Weights of a small GPT-style language model, trained from scratch on English Wikipedia.
Size: 15 layers, width 96, 3 heads of 32 (1 for keys and values), MLP 256 SwiGLU, 7.62M parameters.
Each number is 500 + 25 x the weight over its row's rms, rounded and kept within 0 to 999. Layers, rows and columns count from 0. Numbers have three digits each. The size before them is the row's rms in percent of the matrix's.

# layer 6 MLP gate, 256x96, rms 0.0867, rows 179-242, columns 0-31
049:479521526509440488541551501488549496483477501493500529505520507496521561495518510516528516537499
111:511473487456508480453507503510511488520489506483478530510528500491538488476502483491471502522550
107:522476498506510528503468477479452504530537524502518515513511487522474550491519508517488494498536
103:493539477535522520486506470493485460496494500484546534518518511504491478495535522446498517506485
073:494486500508447478484534498485543514503501478505454518494513523544506503510515492505505452471464
103:542480474483463475509481473534538476486513515520499452505460511507452514526515479481535486464507
092:504491478495502490563465521505499533515488529420448484520501498535525484548528477478477486490512
107:534491543528469487513501517516512536485488505553526490512513535548468503528510483503517540485468
097:477498509487524527511479511495484501538505512517494526522514511473489479478503511520514463534499
099:517481507482476507516490488496509536472520510492487510511512484503542523506525488503513474473544
107:483512510513526541468558507527539493502496501479465551477514468476486573493496502515495487495479
112:532514502475471510516509505492491514528527482507498514523502505469528497497470521525506549531475
055:504513483503491524490496443519514483460517500532482447536480475497520489504487499478434540462469
097:501493504516501502491505464472460481552520520495483509480540487552486533467502505505485511478488
082:502471472518482497526525573529558500521502501489495534514509479529492508496484512473494510500508
113:478483561509552535523511517552518496512489526519520476481494476501511508506505538513446516480503
100:487556475555498464467526450497542519510543487506529506502531544498544522466520490515544525448496
098:491452516502502522476457557463513507471461511514510476529451495535498512505475508526538505494492
100:503496514481473543498513469474483451482465437508473505546519452538492481498502500492482501472514
100:482485508500514529525493548457494496488491551472485465486505518517491528499480509471485536527515
050:480438501496548480440553511490505480506491513476505526495493520500512443494450496533485511523446
096:493493528488490530511506483501494499459440473545468512526481500443502505506484491488502524473503
091:515511469495517501495516514528515531479515545515507492478523483465501517519511482502509524510579
105:485493490517547489440500491538510481467522471526447528508503473521476514493447491500485512481496
092:510508498511505475471508513466483499474486495473530479559512496488505488516526454527536481490478
112:526527528514511512458482524505506512504526547532506516485475516523514456482462520469528517500405
105:520485467480514509527527454477488432490514481513505470492493515491531519470545460461491479486495
097:496468492498535491462571487478436494556474488464513498454519530510526542493500510483531537513533
098:473473474481537486487536471472466538523534512521513495505524545559548450450549489493482525500494
097:522527517466475514495534481451523475500529472544534489448486529510544526500502506505494490486499
122:501534520511490503503512492500473470463524536476497470500531497523528450497468514499466522468449
112:517491472560496490512529492492481486546498465478519460473473512509460510532495486492490508493518
125:489540513494473519494482514475539489548497484491478490522523464474472530468534485500506505530524
097:517487482527478538481501480509527471522524531485483486514512507495494497509498522514500500499521
112:524512477499526472434472473493489499488521455549477458515486506487474526489501464512501460462490
103:499536508495451500500493491541497459559527503565498508530549488496527487480505495501468506488480
068:493524528484478485528490524483482523482510522475520536506460471527508492510519480506490504507483
096:510475518484544519517500513503473549559454510509521502522514502552513442515463533518471496492511
089:476504526462505499496518522511489510440507503521504499481501512509500504484532492507536500456489
094:488473521488505470495488490491458530494494535497506501531481513521449544520520486460475508538544
115:514520496515498491482480520453481489506526469473548553517499494446509511465486508480553475472479
102:486493506503504562515497558481492492495522476446519523549502496492472474506484487530483505541467
100:477462529471489481490459490519543494501485542510556499497539555515500517518488533474482522479472
103:509484482546505471472532450469502519525518524497506460520476533506496463484568502477525493498510
057:509538448481472472494519522534493553508503525503473524519456505515506522522523485511521546469491
080:491462500501495519519467498553527474506512515493494517537523439517530487513492471543516476479469
095:475513492488504552514523488496508493496475498501515527488487495470468503504459532521504463476520
103:466479496509549519526492488452522549511491541486512487500471499554505500516516526492519498523463
107:522513483503514482532500472487508444521499503487534516510496466489479528477467550473490466551524
083:515480525496513512495462507503494486501437469529465504476505503514584513534500511466515524473508
117:502504516520522483509454504536496477524516452492499512507495527512450507496492515472458532525486
109:518499447535527520524489531472493528524496513495489522494526500500530526514498534522510481489518
109:492478481486476496519521545558504505498508428474481491527511489494478455504528500459498496488508
112:463523502497519523472507474470500460494484476528470554500488516469491492483511454490560464494509
064:516502497465472534480524505495533501517519479525500467514478484472471514527496485507490495541466
092:494497485513544472508497484504502524487508460501491474495512534530488534490485533525570487493491
083:502519479489461462495535513536463518546489486490536483490510518543508522515506483508484535524486
104:477511514511491499485503473482512492551462486501487540451498478501509527494519511536471484499503
121:504495457495573501481506476528496480482478512513519484489513491547488567510474542472507538527508
112:473515462511487519497515505465521583502513501507507451505499472462455504456491511522487536506489
099:497487513504510493485522420493455506523528470523478514521469478500531456494514510524509505469470
089:451526489541512513490512487512525448523518457513485504492491478457538481487519496473527466545506
115:522503499546549460512540487498503447498515528501514558502474508487516493475513475483505460491484
087:494467505515544463507492496505466499536497498515528459533500491471502506475531475508537502512519
# layer 6 MLP up, 256x96, rms 0.0853, rows 179-242, columns 0-31
045:493511502494548493454468517492452517461498483513550502489528503540496535480453494487497477494506
121:492506476532487496507553476513517483450485507496535498454478502543517502516500510463494475430481
110:517509443507518482530481516529510484510510463503507485512513477522519452456517522484527501499529
101:535484484507460487519496506512490489496547509541489473496471532496497522528504477534504504497474
088:486517480507533486475508493490533478540479484470461478497514500475510529532520448502505518552505
102:516457522472497515473464503479523506549527507528480450512481488504541478479525479490512509490518
110:480490498433455480515505526457528522545498524478443493517517485475562514513517489497515488505487
106:513503473470509489524512489540499516532515476469498513471521536491528528496506492478459534522531
099:507522491540529519487517484485496492493531493512580522502486482497484483497516531508521475516488
099:483532508515497480490491500528501464537499519508503502493495500476481438475470514519506513526474
110:467503455486509543490521491501494492524467489457497528500493498447523542469515481491520468525534
109:496515489523487484487488498534508517481561489495517481519507525542508493513561513521497477496486
059:499520503497483481494514511425482531493517510545494482507495531493493488483536459498489491467508
094:544539475500508449535491468544487529467473537481506491517504548520502525544508559467525491486469
081:547502575509503490494507458458480480477495476472482492482491485492486537496506500529547512480484
097:559521507514488428448487466483490514505490514465469495532500499484548500556493462519516534475486
099:468532493505527498526489494469497531512515495514529540497506541457484498469485484519507497499480
102:524498514502475523477500519452501536537470472486518491503513479486463474504499492528472477496556
099:485490534532532452514455490503452498481493476483459502522495444552536479477479499502504508462511
104:498525482486474495502522491492495456457514457525493543503464462485484515491481512528501456482474
052:527482529577521493465526528500517491542542510499511528494479541547506496477485493470507520466489
106:498487496480498520507474538516490473500544540554553555486463473494493514486494511536477485546488
086:518494484499511476500448437495561516497522450442530502489453516471547487506507495522518533488493
101:457542479481481522496508482512503503529510551502485452489486514460519456525552502469535485523455
100:511521498494550471513478498541501541507480521462483449524536493542510490550513487439442526508496
109:506513524522494508508513471487498511568498518509506495495487474483523424531509509526498487490461
104:516489540444480530501470500465522514508523472484517491492529465481536493496493486518509526453520
105:474507514527499499498458483488561491511526526460492481550507479497482438542486504541460472490500
091:483519468473503477453508485488532474485532488490510503483492486514542508505537535509485532529479
098:478478516511506516507476537567530499496487494450484500505512504481480494482482505446497506473500
110:512481518490513486476525537470523487522503505499565544461465480468486501497490463478543471524498
099:447529522500499511518539463548471466499459495452492535520535509466522464532475465501486483482496
108:495488537452532477502477455482444487439498521493510558489515542520501467499461521530513504515517
080:490535517508538482482465492501452529495500493535505537519471508496475517508483520488516498512486
092:497513518506505506533550518533466523503463521474502510502518494439543497496489495499530563526493
112:497506537518463509480459483476493530561462485469504519456482510502502496483564464474489543406494
077:471509468545490517522494517491535501468471528505487436477507482516519550485511496536499517538463
089:497499507509500513474502476448516490510479474477508496507435492446486485533539450504463517494485
117:465444484496497523479535496497475506535500501512474493505519497502499514522517486487490487493489
105:523510531495534562515483514492456492475467503480484482504526507528513529473472506507533523496508
119:544492477524534525489544508492525518490491456507513542480498476485488469476520483509512538467487
101:515496528542531456492452442485494502491523466522468510473518509512558508512513503471489490479530
102:486516513499482501522512531526496487509476515475508553519516468470515518472493537515464510539481
098:459470512479481519494478481487493435498523483468480477499493448514517514474521530526482516526469
061:521457461551509522491565469503465475513507492479479483491534496546481490502504475429492531541540
096:500479518498505514504548474515526497494465512549474527507461487499460495482557519471497517462525
100:540485497495512489509464487525519488509541500516489484502483526535507485512495509486496502494457
105:488483471524545483482470512487512508479499513501515554544477540510459511454510473471463517553531
117:539506544515494450503485511514489516507509496509455476480518529501523505504540471501519491503475
086:504526483498511498481536512494509493469555525492489487515504495509456445467481501521463486468479
119:486496512511526460524432496499459491487462565507547519519499504478490515517521507473482494558489
081:489499523466451490495515480507517469474504512475525492497505501477511477476477481503492538503484
112:493524514513488488485486495461488501491447495521524530474494521493526487530453518518533499486483
106:497526494520469457539491519480495483518533511486509476469505534509517491497515489481481520476513
067:531480527445511520497501454506506493518533459538495525514491497505500545502513448483477482504477
105:476504477535524481518550501483482493511507522441490445469487526559485525511487485453477533521492
081:490492491465448495526527534517472531504448514467513506508510503502500510490543472460504544513521
103:484496507533452550475472472538472492517481541493503516496501475518509508497527491525477527499494
117:463487435532522519462526473501506529483464514505494495479518468516447555516466510485501532518531
098:531469502508512508523509526477504473500453512510492529507485523502458526504514489480534461517504
099:493499488472514497466502510514498509514521469524520493494456479509454494505476515511515526497454
086:456487488540477515502498470543507481504489475517478454494508511447531464508507528505532486497502
115:482462425514514532513470522535536496486482505446498513512486503530527541479509482476500516522515
080:547551527497450532488518492508514500460493517499489527491527519500469510529444492503487494479481
# layer 6 MLP down (transposed), 256x96, rms 0.0761, rows 179-242, columns 0-31
041:509546524508487502446520496534513522509504491498488511502521514504514571521527503515498484522514
104:472482541486489486453528458537497537495491488479504540508507513459512512508479504530457477488541
109:496482524510485520465461527482438500500529505508506527483527524496478521476519456498453488497484
105:516469500543479512502484491495493457502507489535515487500509522505481491537515508475513506483476
088:502440519540520496515502497468504525484490506538505530455475515551534503506479505481532472486510
101:483528510524509512533515518468468509459467460454522549537529502459511514488468555536480522527463
099:510500499557475481499538441507522459530492480513515498485486494494487462496521495525531482496511
111:444492540517540494467471519509488523492459503514504513495476499520509488513483491501529511484498
095:476509519502521449526498495547465510491532526495452475534489518493454491439475507512468469449534
102:490505480525513498486508516507490493558499513477452530517515481501504519555524525484474476468527
112:479470523493507495487505507527490515547486538517505496487525491480480543534491477498462487510480
118:491515501507494505522499516487462523510461509506428525491490528471484514494455451470522539515486
054:449474501536512499517511551497458498472517466514516514471488487512450496496520523475510497506474
100:521502517558520551455473461471481504527520486517508471460477489470516484466501480519518499494508
078:490489476471477504525479508482509540517498467476496513475513487524513499541516471464493500534444
104:523524530463505509532544492557494519494510558463530500510521496503450471491501558498441532494520
098:513531499430545516522496547499530528494480512433522509501488502465480479533510499556496492481480
098:507547500488530491520496468489470472510565472464499493465561517480486444466511509473513506497508
099:516508468542526547466477488484524513507494513511502491511471505512538503484489517488511541521492
095:511477520533500496467501512469483545502526499505521503540448489523461542504452546456475536528474
047:503496527554483476486515468516500505550499491479493510475501522517500504472537516492517533463487
095:511486502529491498520497472473509502501481501485485495528517555540478514476443523490490523506485
095:488516523479506490527482474524504527464558485445514492470490490444485530513512495506536502502521
102:499498425509516513494511486537498468515506542455503539538495464505525485498502516469470464509506
098:493489516510462498479511502496487490491514528509525509538501495503466527470505508530535516535491
116:523532506514467501480504499509526517496451510479517493500524512484507489527491524442527492436461
100:475530445516516462523526486483495484499535484513459493506483534512498497484522504474504504530484
099:485467490521496526498538490466508480562530541469509470525538507526485466521490497532535547492531
095:485490490506534469507492468476497522533530511537452508515523531550543472469558456503528477493532
104:503527518481493484508551489441464465533529510518494551485496507494511509468509472537486511484568
113:521465501507508490506502505419443493544513521526492515483493471487533490516512478508492532501513
108:524533461534527499522501522500476480530511479475502446484502496511480526496499476521499550502489
116:488517502491474521513511531492506486508501460501501429516528468479477537492491489514500519527516
103:511506500521501515496507472503534498506523504491509505523516530492479531512496526537459507511510
116:495528510487511459418487498485499491515518519572520516527492480448533516508518469480487524491518
109:516524465537508544512533536462491499565475506517468527503559464496531507503499495495538545461504
072:497470492549499472492538514510523450564528503514483463485504500488523463480499514534480493477528
089:511504547527518508469481529506469544519481478513493510476523458551511455536488531558472493494515
104:526551525500494494501458488505487481454534502494490468494495522503505497447505501460500504493506
096:482524499487459416509474513512513514513488537491488514498491517484484520513495522460453477533492
122:485487483473501485492509488528493513484535496466554550477472471507493523500428492439481492467503
108:497495536526510518507469504467506506465536460494521561576514486505452506514473521528467468467501
101:514485521515487474481519499482512505505504510549506480489482525507483516497489494444548495462527
098:527498494527501475502547490492507520540485530481516488516493566492483458505508498449542498512524
057:526491459517495487521588460518493493484506499467486508497507508544462542478514479460490547519505
089:511511528506520486495469522514483506505540468498505513468526469501499447513496476474511535492451
102:512492509527490568491517534515502516514469492492523549527527474496501552507508510499509463467506
103:507525499496452523472504485507491436524497496525506518498509516451507484515487486528479549501521
108:473485457436519529495527493478482474513488504462533499497465453489521487487482486545463473499486
087:499511536525508539484521524546512515453496532539514485516523497516472527530555457524509512484460
118:530489536456496486479517531522509506475458523546452493453497491528518504510528488505511466490523
099:523475456510511532513515524443528535507503475494503495507528478502548467557505487542494506506518
101:484481501495444494488538506507498511507472484494444495526510522534511475539525498512509522505490
110:479489527463517491496464518503525495461472492448486527563521469518457487490468491529540480527456
062:506511465461529531499482521483466491507490480477464492481506521532517479510481544483516500507511
101:514505500456476515519521512528518513504488495538522524511507496472519474504493553536564515492500
078:512502498490525494495470529520473531447459477504478549484488526488511487479491495522509512520529
112:487532459467542484502544480505519460474451503479478530504459507505540475520490517541486452476486
120:496534524491478524501495538495505510535515510505486505543489511478479459480480488527484480510496
109:560501487517474482478492510537473427501490522516488545506498519501524517496515481491494490497520
101:512485491484507521545510482463551527446507497466503475474540521531520524526495475459480483495511
091:468505518482482534530450461498519503459468523504503506508465524488501438516486506531531524521493
114:500465503481493521463465509519481503510505549472526536460498508508526481472502512532489515476542
084:500507511514480528491512526497462511530520487505506525530518509500476535522489477541546534521474